Each number is 128 + 24 x the weight over the matrix's rms, rounded and kept within 0 to 255. Layers, rows and columns count from 0. Numbers have three digits each.

# up: layer 5 MLP up, 640x160, rms 0.11, rows 285-434, columns 0-39
# down: layer 5 MLP down (transposed), 640x160, rms 0.103, rows 285-434, columns 0-39
up285:158172114130133152064125102116126130109097142107097170086087119173087163124098128169117143118099109128092186101162140095
down285:105116114114132102153140119133125095171145115126144148139127104081139090137169106119117115132149152146152115116104134112
up286:144146112145140119129124129145138124123127083121154147130115141156153108108118148097151108120100108143122128145137127094
down286:107159131155113139164134158121125153123137178107113141098129057102101117135154102171114147105123175140137123112142147134
up287:119102121123113146094082112126112190164143144124171141118073139127157147115164111133137118168171133141137097137131140098
down287:149138155072142100165162125142126115108107127138106112123170121131126142128110082138096111111078136112134152079088137156
up288:105127153120112150137158153120108127154132120151122144137130093156130158124115095151109143117120129142100139138109136131
down288:170142097156126114102089122158150114107134164103122125114126118104134109156129155131167101140136133119167118121164116110
up289:129135121125131136108136057089139118119064146152140141104130117149095143132075131183144174124182115155119131145166157115
down289:140126128114141108151087191140121114144190107118146142154099122111143138123198117120086113162104137071142121137112130137
up290:123144131126084126155123142120138106146145146118079135074127111128147136113117173148117137146121115140123138141131127135
down290:130118124132156114113137122137100149105116099122182121161136133126095109129167093116153107117132131125129113136129115130
up291:120136087140140112112108139109116141155142143111171197126110107138171137150139117108128114148107111144105142153156107138
down291:146129140113109125121130146104126099129144139108097108145149165141093094133102129150105118098158154132129099091121137101
up292:137150127129110129139147132140118129158160166119093130116112100139126156146130154139117157180141129153113132145120118134
down292:102098132120143105090122133124134140101089090120138120125130144096136102118128141108135103116116129110147140121153129130
up293:123166118163122094105104116118118072114093112133143134139159110113158129098154123143153099113168130155134181089088125106
down293:137104149126078168155142158136129181163143123128140090132120131127102147161102140128124141124067108145123086157152152160
up294:173115172131121069118098089072138175072105119157094178133133139148102136096118165149095141132106166115169114119108065113
down294:079154042125098140156143088145094097158129127091165115129126109124130174124145087100093131179155072200124133140125146130
up295:105119119123136125102113140120120119151139108134122119124141115128117146144132078105129126112148121161122092148124149111
down295:176131141136131132130116095141144141115110168130123133132106128139152086132121169139136125134095126111135150120141116128
up296:154110071168156095092115125112127084105118144135080134107122082098142120120140132129178138183130143142125104173135141122
down296:180122196087103139182134068146145173159084123126127108132125136146127124149121155102115095065128136118161150093128137098
up297:127139107094115111120097107108107156153129133166156111144139111167116161114143143170103177071128164140104106124148105131
down297:100134124168132107131106162163175099127172101112112142143140154120130117141119091084138129128159127151122152129097105131
up298:132124097139142113076113133173139144119074139112144134140125109074183134106128102095156119123109121127105110144132108099
down298:122136146103112112145148149072108107133162119127107143125178124157100140160110151172106126135139131129107124125136144128
up299:121137162135154111121116139090111133131107117116141132092121066078138086127163126150131113104133127112111143125129119123
down299:138119100134099123145130123166146117102157149136114135150163167159130164117110110095117144134129149144145099151125134124
up300:131120096130143098115109127135162154147117117145149108081162111110154148124104114090160124121149069136113115116116091111
down300:104141127144093120119147138134139113120144151103115143165117110124099125132133150149104137140106179124127138149141152139
up301:130104142100108143077097088148091146145095108140142152151106123137165116085152119153095150183094142157148115130155135128
down301:123112103133176123170152164142152129127146159085122130120144138131126092114095101124111150149116127141104148139119162160
up302:169109154086154094147092113125122130116126081143114143093144127108119131129149173106073127191132106142126146137097143089
down302:117138113177137139101134179158120159115130130144132104146050110131161140126134095148144136154169147140132110128151152087
up303:131124125087141117128131131163129096075162139158133151130148098145129077130186170177111164128138123119077133145113157126
down303:113143146171083133093141130094171126160122107161132115131124157128093146116073147103135108119159095115129113103132091088
up304:148122111107123051104121128162114166130113112135114130127137095109100082131148175128154142137146076123151102160110145082
down304:144125098144143155118132116154152127125129146142108113115116118141150170113139087126102145142118195135072090112130121081
up305:177109116134129112130139100120128167126117062148115135076115120112135092149144130142156134159139142109130160166152104137
down305:144112097153110091148124135115126136115134123109129092135143101113126155108104146077124111095140150165123136107115122174
up306:135102115131105126120131144132145162137114138141152118158123136164123112147146162121159118168140131151108124202138099130
down306:131142123108148113122088118142125106149128127139112143109136125105146133108143129142129139086132178135106099103112169131
up307:112101129142145133117105129143154128089119157122156099141115152124145094137134130095160158170093137148149130125143131135
down307:116155122115129113136148147131107157161116104126110171116133104131113164128128109150106104107142110109116127128103124127
up308:122157104137122119116127131150134132155118109110163160099138177117112095133134161169142120109091116146145135157113100128
down308:137129149114132129142133106108110111110110116154108091150107123143112147123107111098124143135174157106117134115138154112
up309:180168123096108062109105124098102185050093111123135152132101126189101129111120157181105117138127113110137122119134116109
down309:069120125077153180164126100112093101149143138143120130113154140137192138110134118078139133085110123173155092117133156112
up310:111155144164095108129114139146141130151177113138131143153092157135106128128153149113119159127103181143113186152150129146
down310:164090108118148125107136130124107135112085145088132101113145080111144118127100122142136107121153082116155099086118125124
up311:176123137127118126107139099104112124114093117159112146092091125179179093126114151140158173113149145099139151108137081114
down311:111164158144143193148122136123135140109138104102093103129102168138113132119110140133123128128179097116118124119151109154
up312:127124095135139139147152137150082152120130124130118138112145129112161125129106109135128108139176167164136097086108111131
down312:145123153140127131105121128106121130121108111146153144100107131128130111128158136130129141118066111115129159166156117087
up313:126144129102125129136083136111112130167123143116143135160116130151111106100183083103104121147147137124121146107165102125
down313:156115155143125122140167141146144115097121130141141132107123130105150121131088166105157124117095123119138113147108160128
up314:131146117129157106121118136137107150153127113165108153108125115140087145138147126155145153086139134153167110112110105120
down314:116118153139122165099131139114130101131149138071155111135132145124155110111110108132118099149122122129105149147123130116
up315:132111126126105101121129153135150143111147159165163153122113095170137138149174131135148163129110176157127138134132119103
down315:136142127146122150152104090098110110151097110066101134102135157091093116109091148115108120152118086131135086108166164144
up316:140143139137077133088110143083132149121147115154138161118143123135164142086180127091132091149120150134126137099124119119
down316:133139115157162129121146130139116117116156141105152140178166100108091093174106078159139125081099155121135098145116138124
up317:110117120137108151147114141105134137148146126164102149147103118166107155126118124138123161201128161131146146109101153127
down317:146136133112151114123119103147117121104120096097146128115156117086165119138150137126133128071130102164142118120147148144
up318:183108110127128084077095111160111143150142115145131119139149167127118116130166085107126110131147176080125095135168045113
down318:147088130159145137105116144114126151102116124159124130142192163057172153158087150184121160140114111162201162153105059081
up319:112165083166113124123098123136113120133096101158119198118126135154161138149113117112136106076101133147083130156108081137
down319:152111168120135115097139127109136133134137137093186069115131098122080109137148117114126158150119123110160129093130174128
up320:119177118146162085125120137091121135132124126141116164129118089131148096120085151136133119142123150167153116135089147119
down320:159113154117093184122093103133118135131115104129128105120159154110111122119149137140091130113120138132123103113136118103
up321:138102115153061148112117097133110131116107155106143182085054091162142071158144148117091135102111132113134152091182105106
down321:139089146109146072124142095098141167140144115132117109142197135105124197125125108111101135179163077169129108159096166152
up322:116138184123119093134133116136152157126117093140147150118165137167103130110137139167107154116113139109096140109156122133
down322:170151084121153149138107143138114100130133143122132099141094133147137096140101106139115120188126109145108110164138111104
up323:147146129125120042145102125157137123094070133119142101084139100148148114139151115144140106121138113156134120157104140091
down323:096149156108120192097129150131158190097177134114114124123072115148137162105114154092128149126108140133111128092120138110
up324:130177144104110112158075136187100115157156162106116128135105126098107085143110158164113145147121102141109150103125147090
down324:132063115119142122115192137096145122071079100145122104117135139140158148111127082095158100127131144122150120120149117115
up325:116137154157094102135099164138139113147129146114133146156134099128151128121133187144121155110116112107141147142105127151
down325:122108082103146142137135087117114142114139096140139128104140131139107126159118083145157108154125127162131128118154131073
up326:109114133146077092108096129151097120107103152134119128132148115139122130092197134158126117125099129157134105142143142089
down326:132091091092121132137123124138149148131160109157148125145160156129150096134098141122140127101122112097115103124110138129
up327:135122114101118132145103084152122148113148154130150154122166128117154122100125123142126106155087129145173145159121157090
down327:108147154147121130142161153103140128150088111128118117133084107136087125162139122120138127138161127108102143090135127133
up328:135103155105085155076118111113132147128116119131149157135144139124144150141100076147092126127137124147129140100142109106
down328:146151098145165120159109138133122134151129138125113094120124133172102131126120146095154123099135148113130127115135133135
up329:106136112144082096118150103096124160136131087134138161114128109097145147127133122159138132108128166145122137128124137090
down329:175158149119153171123085128144120082121098153133122117123124139167103105117108129111120111131112074138152131130128129155
up330:128146131141074145104142134142104107125132124123138093158108089189120103108163109151108119126050122135142160096158154125
down330:128089136127178104175105104116130156143099148153130154101133158110176153150110142109145130115154148142110103157108126135
up331:138099099117105112161139149129106122162128152114128097126118123132146174120117134131118140159072124144113141123117118131
down331:119137143119134135111108098117157151099138120141152139116127104135099099142131136150135123117158137110124109153145126129
up332:154143125149090132125108116144089147132128101148140113103143164095103126096089122147131122096136172139143106139077125112
down332:109094146082173112139143174107150128125130098118089145134158142094194086155161106115031133117205162157185127142150099116
up333:112126122106107119142093090122113137147088081101143161128120132116124133112186114125108141131101133148085134113131150088
down333:168148115158130123100139165113149121120152170170135103089158131140118109141105148141146110130133135121182132163125139134
up334:174150155149145079161075135123090127098105194125113086085112091107124072109171155084138134108127086123165185154117155087
down334:166157124096063143080100079144139095088116082121147102149125131089132153102151134116126128123117142092095128097146120107
up335:128146155141114146143138147122102134150173129142126137120128094097141137150178137142138122135125131154133164122098120098
down335:116108105128125101127118104138159116117076136100130121115150162166119133099092125131123127140129120134111074128171135136
up336:155156139148105125113117087126104108138138089142127147121108130132145111120148125116144137128134149120142132154130142100
down336:182143129166111115123109090138097126132148090140124127131119113135162090110142132116134142139144139110147142151124111101
up337:118114116103128097138125138137163103117114137140143171133138157099117054126115182141132161111087122154133112137142112141
down337:113122130134139144120150135111085149132147112117139101127149094163144170147131061134129116149180136101126135137121153093
up338:138110166149125117132128113125147178145153103137120169116107122119144120140108123115130125152114130089122146110098169131
down338:107103074137147111085088148130127092122126148118109151166131132121116134156138145114128142132146119145138113109140114094
up339:138127103113104106103102104137086158166141062157129142133148175103111143143171117136097139180158140139118120122204069141
down339:165101131143157129129098121094167135119134129110129130094093120169117097122095139139179124104140125147137114145074158109
up340:119119094120147124129106135140159131109127133148121126142113139098098106161191111095135134162132136139121119141143120117
down340:135132141140102135136141118136113128132131107117121140099137113145158138112081141149112133146117122119133142122118139124
up341:128128167163111102144108136149150141138122112161097096113097122161129145101136121135152154163131166154150182110146134125
down341:110117117094127177109137113106095108124116108089142149154140128115110079158122117129079120091098109132125080156103099127
up342:138136093131095118136099109151118121134099127114147132126136128171151152125117150098118139183100165086131174132146137109
down342:128120144129140126136145127106106172105147133129132130106101119108110098136135132152185119082149111194112126121114143119
up343:108138108150140131110105110117141135146087118080131142121136129140123139114131110117124139116126093147139128149144145136
down343:151130129150114127145157122126119161126133115151137134154147100145137133120138156130105120117112148100157167103130065125
up344:110129128118111134134121147132105135096153126162126115143147147131133146142165099089136134127123109183127079144105126108
down344:119142113141093100141161117141131133158125136138134148120094100128137121115116145185101150124124152104138160134133140129
up345:151069145136122093106137109115163136067077155136117104123127117177174110134096099151151134154105072122086123178137077090
down345:138120047128105129148111148122154101151139127102097129133102193105124171133102137140106156097111157098170077079113100186
up346:137130133099116078092115103133160172116150129101147105127105155156094097127079140189114110146128125116111130139147097133
down346:120155124144138081139120161128118127136121141080131093114128097148161147093111082107133143095115099153122137125149113081
up347:112168100105147103132124094131152142112144158122151137106144127142175114131146137097150093152159131129102117097113126122
down347:184054149167138114105115125118103124132131135117128131122109117135101134134127109159115162084106138125140107102163130138
up348:125134143125094127127124110131162157163116133110128152107140123130114138105137190107136176120079169118099128131136172111
down348:145104125126116114113105118129063102082137095129124099133116139124131131135120072160136092140164115169147121144124103138
up349:123120150126111103132087115109125114133134183109172094119174106166140128122169139131120129113073149138108125126116131106
down349:143113123119107143126172114120128140151125100168104171136095163099108119166127150117086146130188162107113117148130129121
up350:136165107105131094125104162135113142122133148134136100120152135109124155110117127151167144133116141151131155135106110146
down350:142118173148107131118118075166148119152129102142155144119128107152087116160121105116116118146170154130104134146169139086
up351:122156120156106094120098154126123125175145140103122190116128113125187105139117102154111124135102128154104170137132125143
down351:154124123113132142129135115127119138086117096142140082130114116114106151108139144115154110101131112116144065135159148116
up352:164083123144116066127132115176051105132114137190134098093137136118155062146181127146152129078089099099160115223078087102
down352:135102145169203101113103150143122146118144198152122140180244062146131049115147161085241148099165159124122123140075154093
up353:138146122097150092130128129124118156105127126166124150116123120132148113107172112159124129165133190128133148164126144129
down353:110121135156115142111159114143103129137089122115123104118144174118098111125115174125118119105130106142137100125124125145
up354:143159113152134115127129075177095149094123150131118116135128136137165064119146122117120144162127124117155157142103126128
down354:118137153152139136149145170130141101167130112108124111154160122144103127112118134079113114125118139097069142098153150162
up355:144099092122096127121132128119119139107099155141115124133135109111132127136148124135140122153040129128124190170150109116
down355:103148151130151120167113126154132138141138139110126141114122136122106116111134160127093135140163129104184103109144133119
up356:123112115117093133131124136151155105146108136146129135128163156085118118150148084136118138131155137120157119132127109087
down356:154150148118127128139109103108086174132134130115126142100065115159109142129107147131115123130113127138110095133123134133
up357:143139105204120103104088087146137112164117137153188139105087147203109094114146168115099155132130137125118072184144148084
down357:088120118121141147102131135098120106166078134114115118099134172124140182150104146145133096114125104123120125124165154157
up358:127126136149147132112117114119131148154094122107137130131133066113189081138101151121138106141098146136112146139141124136
down358:144136114091098091126122132151119117108166124134136130125145145140082167089156130153133123119151138104162124134123149132
up359:110135129144101107119113136117110121133139120147133115149102128140128157127174123146133118077105138117140159117152118138
down359:154121133097127175147136124134142154126099129113119139090169138128132107141088132129100151153139131133091083116117160132
up360:133114148156131131087116122094084119153130134118065131162129110117131126115086106194139141124170135108108113134142132139
down360:102109122111115104137111136160158107124104132143204128127127136121122127168176147099130141136104140183116129117125112097
up361:114145111105077139122111159124113137158135106114157114156125107129111147112178152138129141106104131145120171112120134110
down361:164095161155139119119128109133133146127115142154093141091142127156147095128071116122127122130141126124125102150151137128
up362:123154144130120135149125109158093127142136151132115121139112084112139119173109140122124122168159154107090151148142118131
down362:161116119124114110127118132101168151116114115111134127107124159145112149095154132126127158120094123146167107117114134122
up363:141174153122083149096111099132122183173095128096140140114133151164102143129129119189121161087103140139101135109134145115
down363:114124097123159101123151166122151098081151125164105128158105106115166093148172112118131076129129143142158129139100086101
up364:126152165126103137104113082170135126121134122142130117143129113121130087129105097150150125132116131158133145089091109106
down364:128099119137141112158143148124106132132116110122136123116116150144112171145134135112120149115148122110128118150175154140
up365:112148095139111098137136081168134153126143155160112125145128119130112109140155161184165157192126102109146129165107139116
down365:183121126154107127089098165097137088131128106089135123127113136109135139114125106084114118069115169136106116107135107136
up366:158153119145120120107099104120106112146125101153152151115132117129127093119141112129129129140111151141149154126149111097
down366:180159129169120107111075083120087117130115094147140142120136097142141089125151104109127138125135136118149158142147118081
up367:186169103163120106129121111136123080133130104150161152106142140158116057115194099111118127131111151155125102176113139113
down367:211118134114156173109132094086117142060100081117075151084087109154053183123095130154127112174145133161137143112126144145
up368:115131140121082103155086141115117146155106112149101101142149091079095155117143139126139123134095109147204102164138126095
down368:081156157108145128078121095100123116113155158160103150110145127130123141134094138140124116111112148129119112107074103123
up369:168147169158090118092122129119110095119086089161122144065113072127137173123136139114164106136120125132164120111166129082
down369:171144133134135138158148138103099123077134151095111157061120116108115162084137087153175147098120080142126100165127159139
up370:122119155113125088136138123167155143117127135115131137167110158169103099123113144144133149136141132138135135113119141135
down370:132136094138127156140141126083109108133138130130161117092132114105164148137124118137113109122099111124130128129136141130
up371:135169135161126097084114073146126129128086159137142148167129145119173116111096078105147086095072073133073174127167144090
down371:165095198177108031071191131149117139088091073169111185160226213095118133095177092111149079136123079119038136080142107095
up372:128113144131125093118119114110121116136077131133119167104113099113122106084131150160104183100100142127091144167142137132
down372:179127114097114115151101117123130156096096101127101136123096161177153140180128151122098150161153149138141128160116091145
up373:110096101120094134128148134151123164109138141157139103153081108106128149125158145126138141169121166135107132136150122117
down373:154156132116134152116124127083149095138122113094158162118136106126156087152098125140119150112100080128151091135109135126
up374:165071133189139117135127168153089126132099142129123140155130044122146121161134084104118104145103101138126163130073100130
down374:113108142125126163147120153099168108095136137109118140112134146137098104144148131149117094137143098096157109149142150156
up375:120150169116107151113143137120135143125126141160149141126144069126118147136135131161131115170119137118111143138144155114
down375:156106096142127123134086135151112099110133124084104118114122168140118124112117129106127134105135134132119108109115122138
up376:129138137158084092138122134140112151095121116159105104087099117159090092119121163100151135113116127142104159124126146140
down376:119153130100176149132123131133157109152119132087152172173153155112166168125153089137102149150153148121150120107134098095
up377:128104101165136112107134149154095121147165142142116112098150104116145143152146069133119123147108104152116173133119147109
down377:151159125083092143118097105102129128152094118113156170126086159141116096109135175125130157131138134160166106101133062165
up378:122114137144143096130098121130126099137127102149160138099152149126095129122154133159103116107121135162096079144136104107
down378:173156140123114134104120132118129145137123176127096126141137129127146127129098109099137131128147138092165153139124113120
up379:126102104162150089109122121117129107131149134149107157126129091090138145122143061101122124113132146134102136123090100158
down379:141137133101103121116125170143101152110097127113176092110129149170127088136121153180150125143110138127128087122141139071
up380:131127154144141109121115077126131138172126122156149133113130135159149111126134176121121143171104154121129148144154175102
down380:123113083141116118126136146135146119122115110088130118119123142107137129125117112132148098119164121138099103101122106135
up381:171116178185130125134142092111101105122132095125091114172149096107148060106140107104129137137138100084146164106110106141
down381:091146070104109108111121137122169131144138148103164133078097129130080149160144116163105124118129137188069101122134147133
up382:113140135181131092134118142101138117166099137114116160102094078112140101144128160086131114144099128161090164125102092116
down382:154110125073112155107139105164117141102154163124157135139143177167118125144161137177116163136139111105151073131159151118
up383:170137116139117148089137132085095114097134134145119133143130117159145135108140103091167125101137168116107090159139091131
down383:133122138107150167121081125140120115134108165146165134119128157094108126135115114157088114078104120123141182064122153081
up384:156131169153090116121125116077115146137126089144072155145137126148147103111077094138127101150111132130147110125104094144
down384:120127101141128128136101144158116125119121158130195088111107128117090148115159143106119165098129126152106116124152152080
up385:108143112146114122122121118120133133130134122127167125132120139131123122125124127122131114135122101127125154129144100145
down385:161098154133155104131104123098090128136092156122094127133154130142147108100133131146158136119122150132156135121094147134
up386:172130210155133089140138095138131162119153109143096124164142128133154126125111108116142114108118161094130164131125084132
down386:088148034126103122110112152145108140145095172137163136125105123100072135096165156146087108153136077169133105144154155091
up387:153101120151115129156113126157134115101127152149095086148137140100155083139146143140149136156130192140132146106136148096
down387:133156109108116101107139135116130148126155091121142154096101113160109150128121140108122147119102089089121079123121091150
up388:175106171179165147105103146153129118143092131136108101122164097148151107084151123103184159199159103122151140127124124103
down388:159141169132142136130169130149145090090143122091055150159130108111133158179104128122088114138120111154130133091124098096
up389:124152174132117177072128147143098151136146104147153112136141092128124126094142136176133154139131156138160145112103121131
down389:143108093141132101182127122138138104139097162122122112138129124137149148147118101119112142082107120110106132111151129115
up390:156136143115112140104103092168109106133136154127130105127162093129153153127158136146172108118141151136139126085125141130
down390:120131140135136121145104140105131150124094093143147100140103135148109093128108124124133157136138119138161151144135119144
up391:201088166119166135121099110130128069113094108126071196090076116156137132114117101128137127113114113100097136148136137131
down391:107171139125145092188171125100128164158147149159187144145153153102150127143137130097164123159158145145072083116132150097
up392:145114105132120115109108094157124132166125114127144180105121138114122150150070150131139102131142120132128154143145080119
down392:109147143125119134085162174128150123104106163091155106132119110172101125116146080165171118139133113126124106152116147085
up393:129087124154146099101112108148133109140131112159140127113104089135144128126117136100130128118092107122076132114139095120
down393:101104091128129163093141140121116112121165158085142123126145125107170138137120112196106134140111126163145132131105122099
up394:127126141109110158156108118108118166167118148116165096134152105141135182111108067134125150064127107127125126148120132111
down394:194126108135138121107134102158131082097134088143130166130113143116101073179148178125090117156147146118148141102156122123
up395:141133084127160141128147125125112112135128110134137125122155135084182121123143109138116110137111086152112131107116138119
down395:121129161126106097121112130146144147114102157133115134140106100161080131130132144144148145088144177125137115141142117102
up396:150106127156108139093096122112075142155119133155102120116131111106166112119133138089122112105099083086102202091110088143
down396:125127130096139118120153121143131094092150153143181185107141153115153097149155120134138078180105101148183127118102124188
up397:116109095127122135106145155154129158120140137145150118168114115126148144138102133111149106176112113156127106145147124127
down397:123130144133132110138110124121121110140124113129125155100154123126106126141144114175101151093143149104138144106127130131
up398:131142132119073130123135110159095162089113135132118155114153132096155126103131114152109105156117140132164142142139151112
down398:129119116126187111140114170089141096116140126105154117132115116152084151181128163133130156143130133159120124121138128131
up399:150120135177105079083138109121126111162136098098115136093096118141153137094181118123146140140103089102117148128117107110
down399:187137206154082094119183124137103175122130115116150147131123120164125092130094131158154163139130134113105157122133121138
up400:113124114113151128119092124125148104100075132127154081086149097105142135110163129135116133103103111120105130127143147117
down400:141147111108086098135151151136099142136159096113112177162118144152096137125107117132144145147168152146141130143120124132
up401:140172125118098092128132115147156151157137097157134161118120146135148085149134155180148123123096110124123123152123146113
down401:123106140127135131102116159113094095085115163094122122128160127153125197065113073076111141123153159129097105104128104135
up402:147120129141096129140131138097138114134141136142124121158120145146122120149153169119109131161072138127121132178140144110
down402:124137137099140120127121128178087164126128132101160144103137132130114128130104135126141116091166133123120132070125127125
up403:111146134136117094138121121152141121148150133140099139137107099127129132136121169125111158136084104148088130146118107126
down403:146117112106133142122144138115104119103116118096154121104149153140134129129161117136134094122165165120164114120149163156
up404:144135117118150146129106140139127136144114119130154100155125109117086136132130122129114149117165123121152113118137135124
down404:113124123150134103148126136114108108096149113137115175099129137153160114130125153148133112133105133137102160124117104093
up405:116126100126173106119119127142122126137093153087162126083143087079139116106131137136146106124130113157127144120146118118
down405:125147163138082128138128138122114130113166113173116135183136155163116142128121136105098148141116163128140116167103133120
up406:136131135137091145116129187126097138156125131153138160128106113147135157141137086133121136127133139105115140131138121143
down406:120135120104148137123136078151154110093144110109125112128143151106101114093095175134140101129123112147127120134118144111
up407:144142141122079129107102093152154099123157161099166148138134105161142130122152145132125121117122114117089137136138122100
down407:127113125142138113130142123139151115138128088118145100113142151123154109186130140143115134120121145130115096134151122148
up408:133109121127146131136151134119066100120115065137143166109122111119144158156080114143120136140163104156128119107103157142
down408:143138145131120122096144121145180135105147159132100126156167117148143089117146151098146104121105146134124121148117101103
up409:146139134164081124126121115151115108114113115152084129102137118134124107147127144080138084196143105096145202113129132104
down409:126143119103163115109160128131130174158158133120145129168099135118170155118118100182127140096127153181110074166123135122
up410:123116108153117093151106119166121102116143130133173086150148124115131125156153133125108156127141156170115131181140140094
down410:138123136090114118104137112124172141125116116138115145124099139135152142089132133155103110131107115110142114102107121126
up411:132064129156130133123122144157122124122132157119132134140137131088135150121127120158184126131131144133127106101122103103
down411:161189107095151100123105106122125105165140114135143115109107113142137101140148117101098141144122128099102132161162181115
up412:115116099133103120154105102100124113129130067165158158129107127134176082140188121099122131137106189169138074164140106095
down412:199155137132142146130145121115151124176097115077112130090142104173083138139129152102173117146149061096135115161143141166
up413:162136153151083087118116130103126078098090128132121151095100108135153138127138127158159131144099059126071175197136112073
down413:199154140103084178122119145141117092119111155148117132154151148137177121145119066138129129128140052117137152169146133096
up414:119147136114132140115091100125138114139098130121127132098170114108116156099101166149151130090154126145102117132136142095
down414:137116106118125126123129135140120147111152117148128128134064103129098104138157106126110139178093121117167130141118112148
up415:141157137121132139123079116114106131137110125123181099130147094088065103171171146174086126133137151152119094141148137095
down415:107115132115106109106160123140146139116127128144104146168098143138185154103096118076152159124108122089117157115138103133
up416:152120171090098085128093102120117131119120098154142138162115135137127101140113130140126145127114162062077121134152094098
down416:128161173143192130148139150109151187141087111128113131078130171167136097111137188065167127185173136124129132155155097152
up417:161152122117106115107113107119105114116113112147150154143108136135145130135162126132143094099075127137107174137172114105
down417:194145126141095120118115101127107100129145092147136144144098130142161095151147087144126104147129118134109135130150118086
up418:110147138098107144127107123107105132175129120123115123148131123122151106129137104120131130109132181108097127166136162123
down418:178129122154144095101117125152175144110125150127117152101159154160106145108133144125141114129137097153148134113116115115
up419:145110124140088054110125126157133156148111118145116139123149162095160095107099073143139082140104157107112110135107086106
down419:134099168125162115122117133105140112154138101134149099117145126061157151161109095095145144090155165138032097143175146075
up420:127107111074140120128140105145166124124115130081132122136140196153078123126116122095128133124092109144129093113118151116
down420:107165143159118154121138160133110156117148144180160110123150094111169138131125146168130121108156150102127127122125103127
up421:159139115145138057148134119146138091117107099130119132131166149113172093154097124143133103124145114109102117177055123126
down421:129124146153142096118139190186123122106105146113162124097125122120144101125178119122137146186096127112117168088165144135
up422:153096134160167090126140130131103113127112155173117132106072141128155107141165144139109136117122139149116188182130149100
down422:148152153067103100111118077091146083096127092133120161186140124129137129071099123138129102121133100120066156115130124120
up423:120089120167141132090133126120118150178123138119125197125112114141185103113139144147164132127123149133128137091126123144
down423:114101157124137171112129131135157120108105118150154081119155159161108162142084147135145129098120101168110134124144144088
up424:114131112131144137140100096118159130151113146091174115164109171136122142107081165087155111142111166115120119107128154105
down424:159114126125124135102166121132073146140162117151106137092163068157135115149165120164123150100144143140128141110139138123
up425:131108133114116138129128131112129162143108132125114176136155134141125110154153132138133115169211124149117115144131127118
down425:152163129145140119133116111135103084106148123137135115122112120128131173106104126123117126083068142128127146113113120105
up426:108096109137134150117137126131115132119116130164149128114180087103156126139133139107120115183142107125110124154140137112
down426:143140143118139099125101132109142112137140119095095125130081166144113146138121126134135162079097157118151129094113120158
up427:141127097165118166126141114140106128146138135113096130108107067120122156142099145154172133160088153141122169148125115126
down427:117121141114137085143129108142163144130111119106149093150138157147165100114139125110114142141131114132114107090131155138
up428:162165150150105093125166125132150127094097081167092150089115154081147110110142097144126120139120083134118143127091082104
down428:149164171160109131114120091101170148125142103162110091127140113181163129104125183181108113102131157137108112126135118062
up429:125138120144108124132136069138137174134104148113154156070115081099122123101152144124142160160165142113103104117184111121
down429:148118145113116116108124171123115107114155098133101114155095173127100137131119110153096113115105120139150115153069131142
up430:117129116131107126143125109138142134136103194146167104126119139122116106124137182170111156139067133116148135131107119143
down430:146118144120148100095117137131108132140160073101102155126134119126134149120102087100121109125187125133123121115146123141
up431:139129134130089129142097153108107167135153114166136139133096130115098129150122155159104120175145138119091092116124094102
down431:144125131104178114107130100133121137095121121114115082135133130144147142115110099112142153112123109137161152130111120144
up432:139133144121115103092117121133090157142125132149092151158107104110153126136152125108139097137103155098104147153102100149
down432:128126090157113133120103144149150091110113155125171153125191112135139128158131131121114120096165113177130083102125123078
up433:122141120105115143136112127119111124111128112155133143136120083137138119158122146141107140127146165167125113101103156128
down433:160141140159128082114143142115142128133133141111121121118163147132110179137113130118138118138119081122137152154137126112
up434:135156112125114128120093138123126124143105140157136130112092064148120133131151169121146129132156162136137135120131134091
down434:129109118126140132116124113141124176094126080110147140132169162147127123107103110108133120144101106130131158109144144157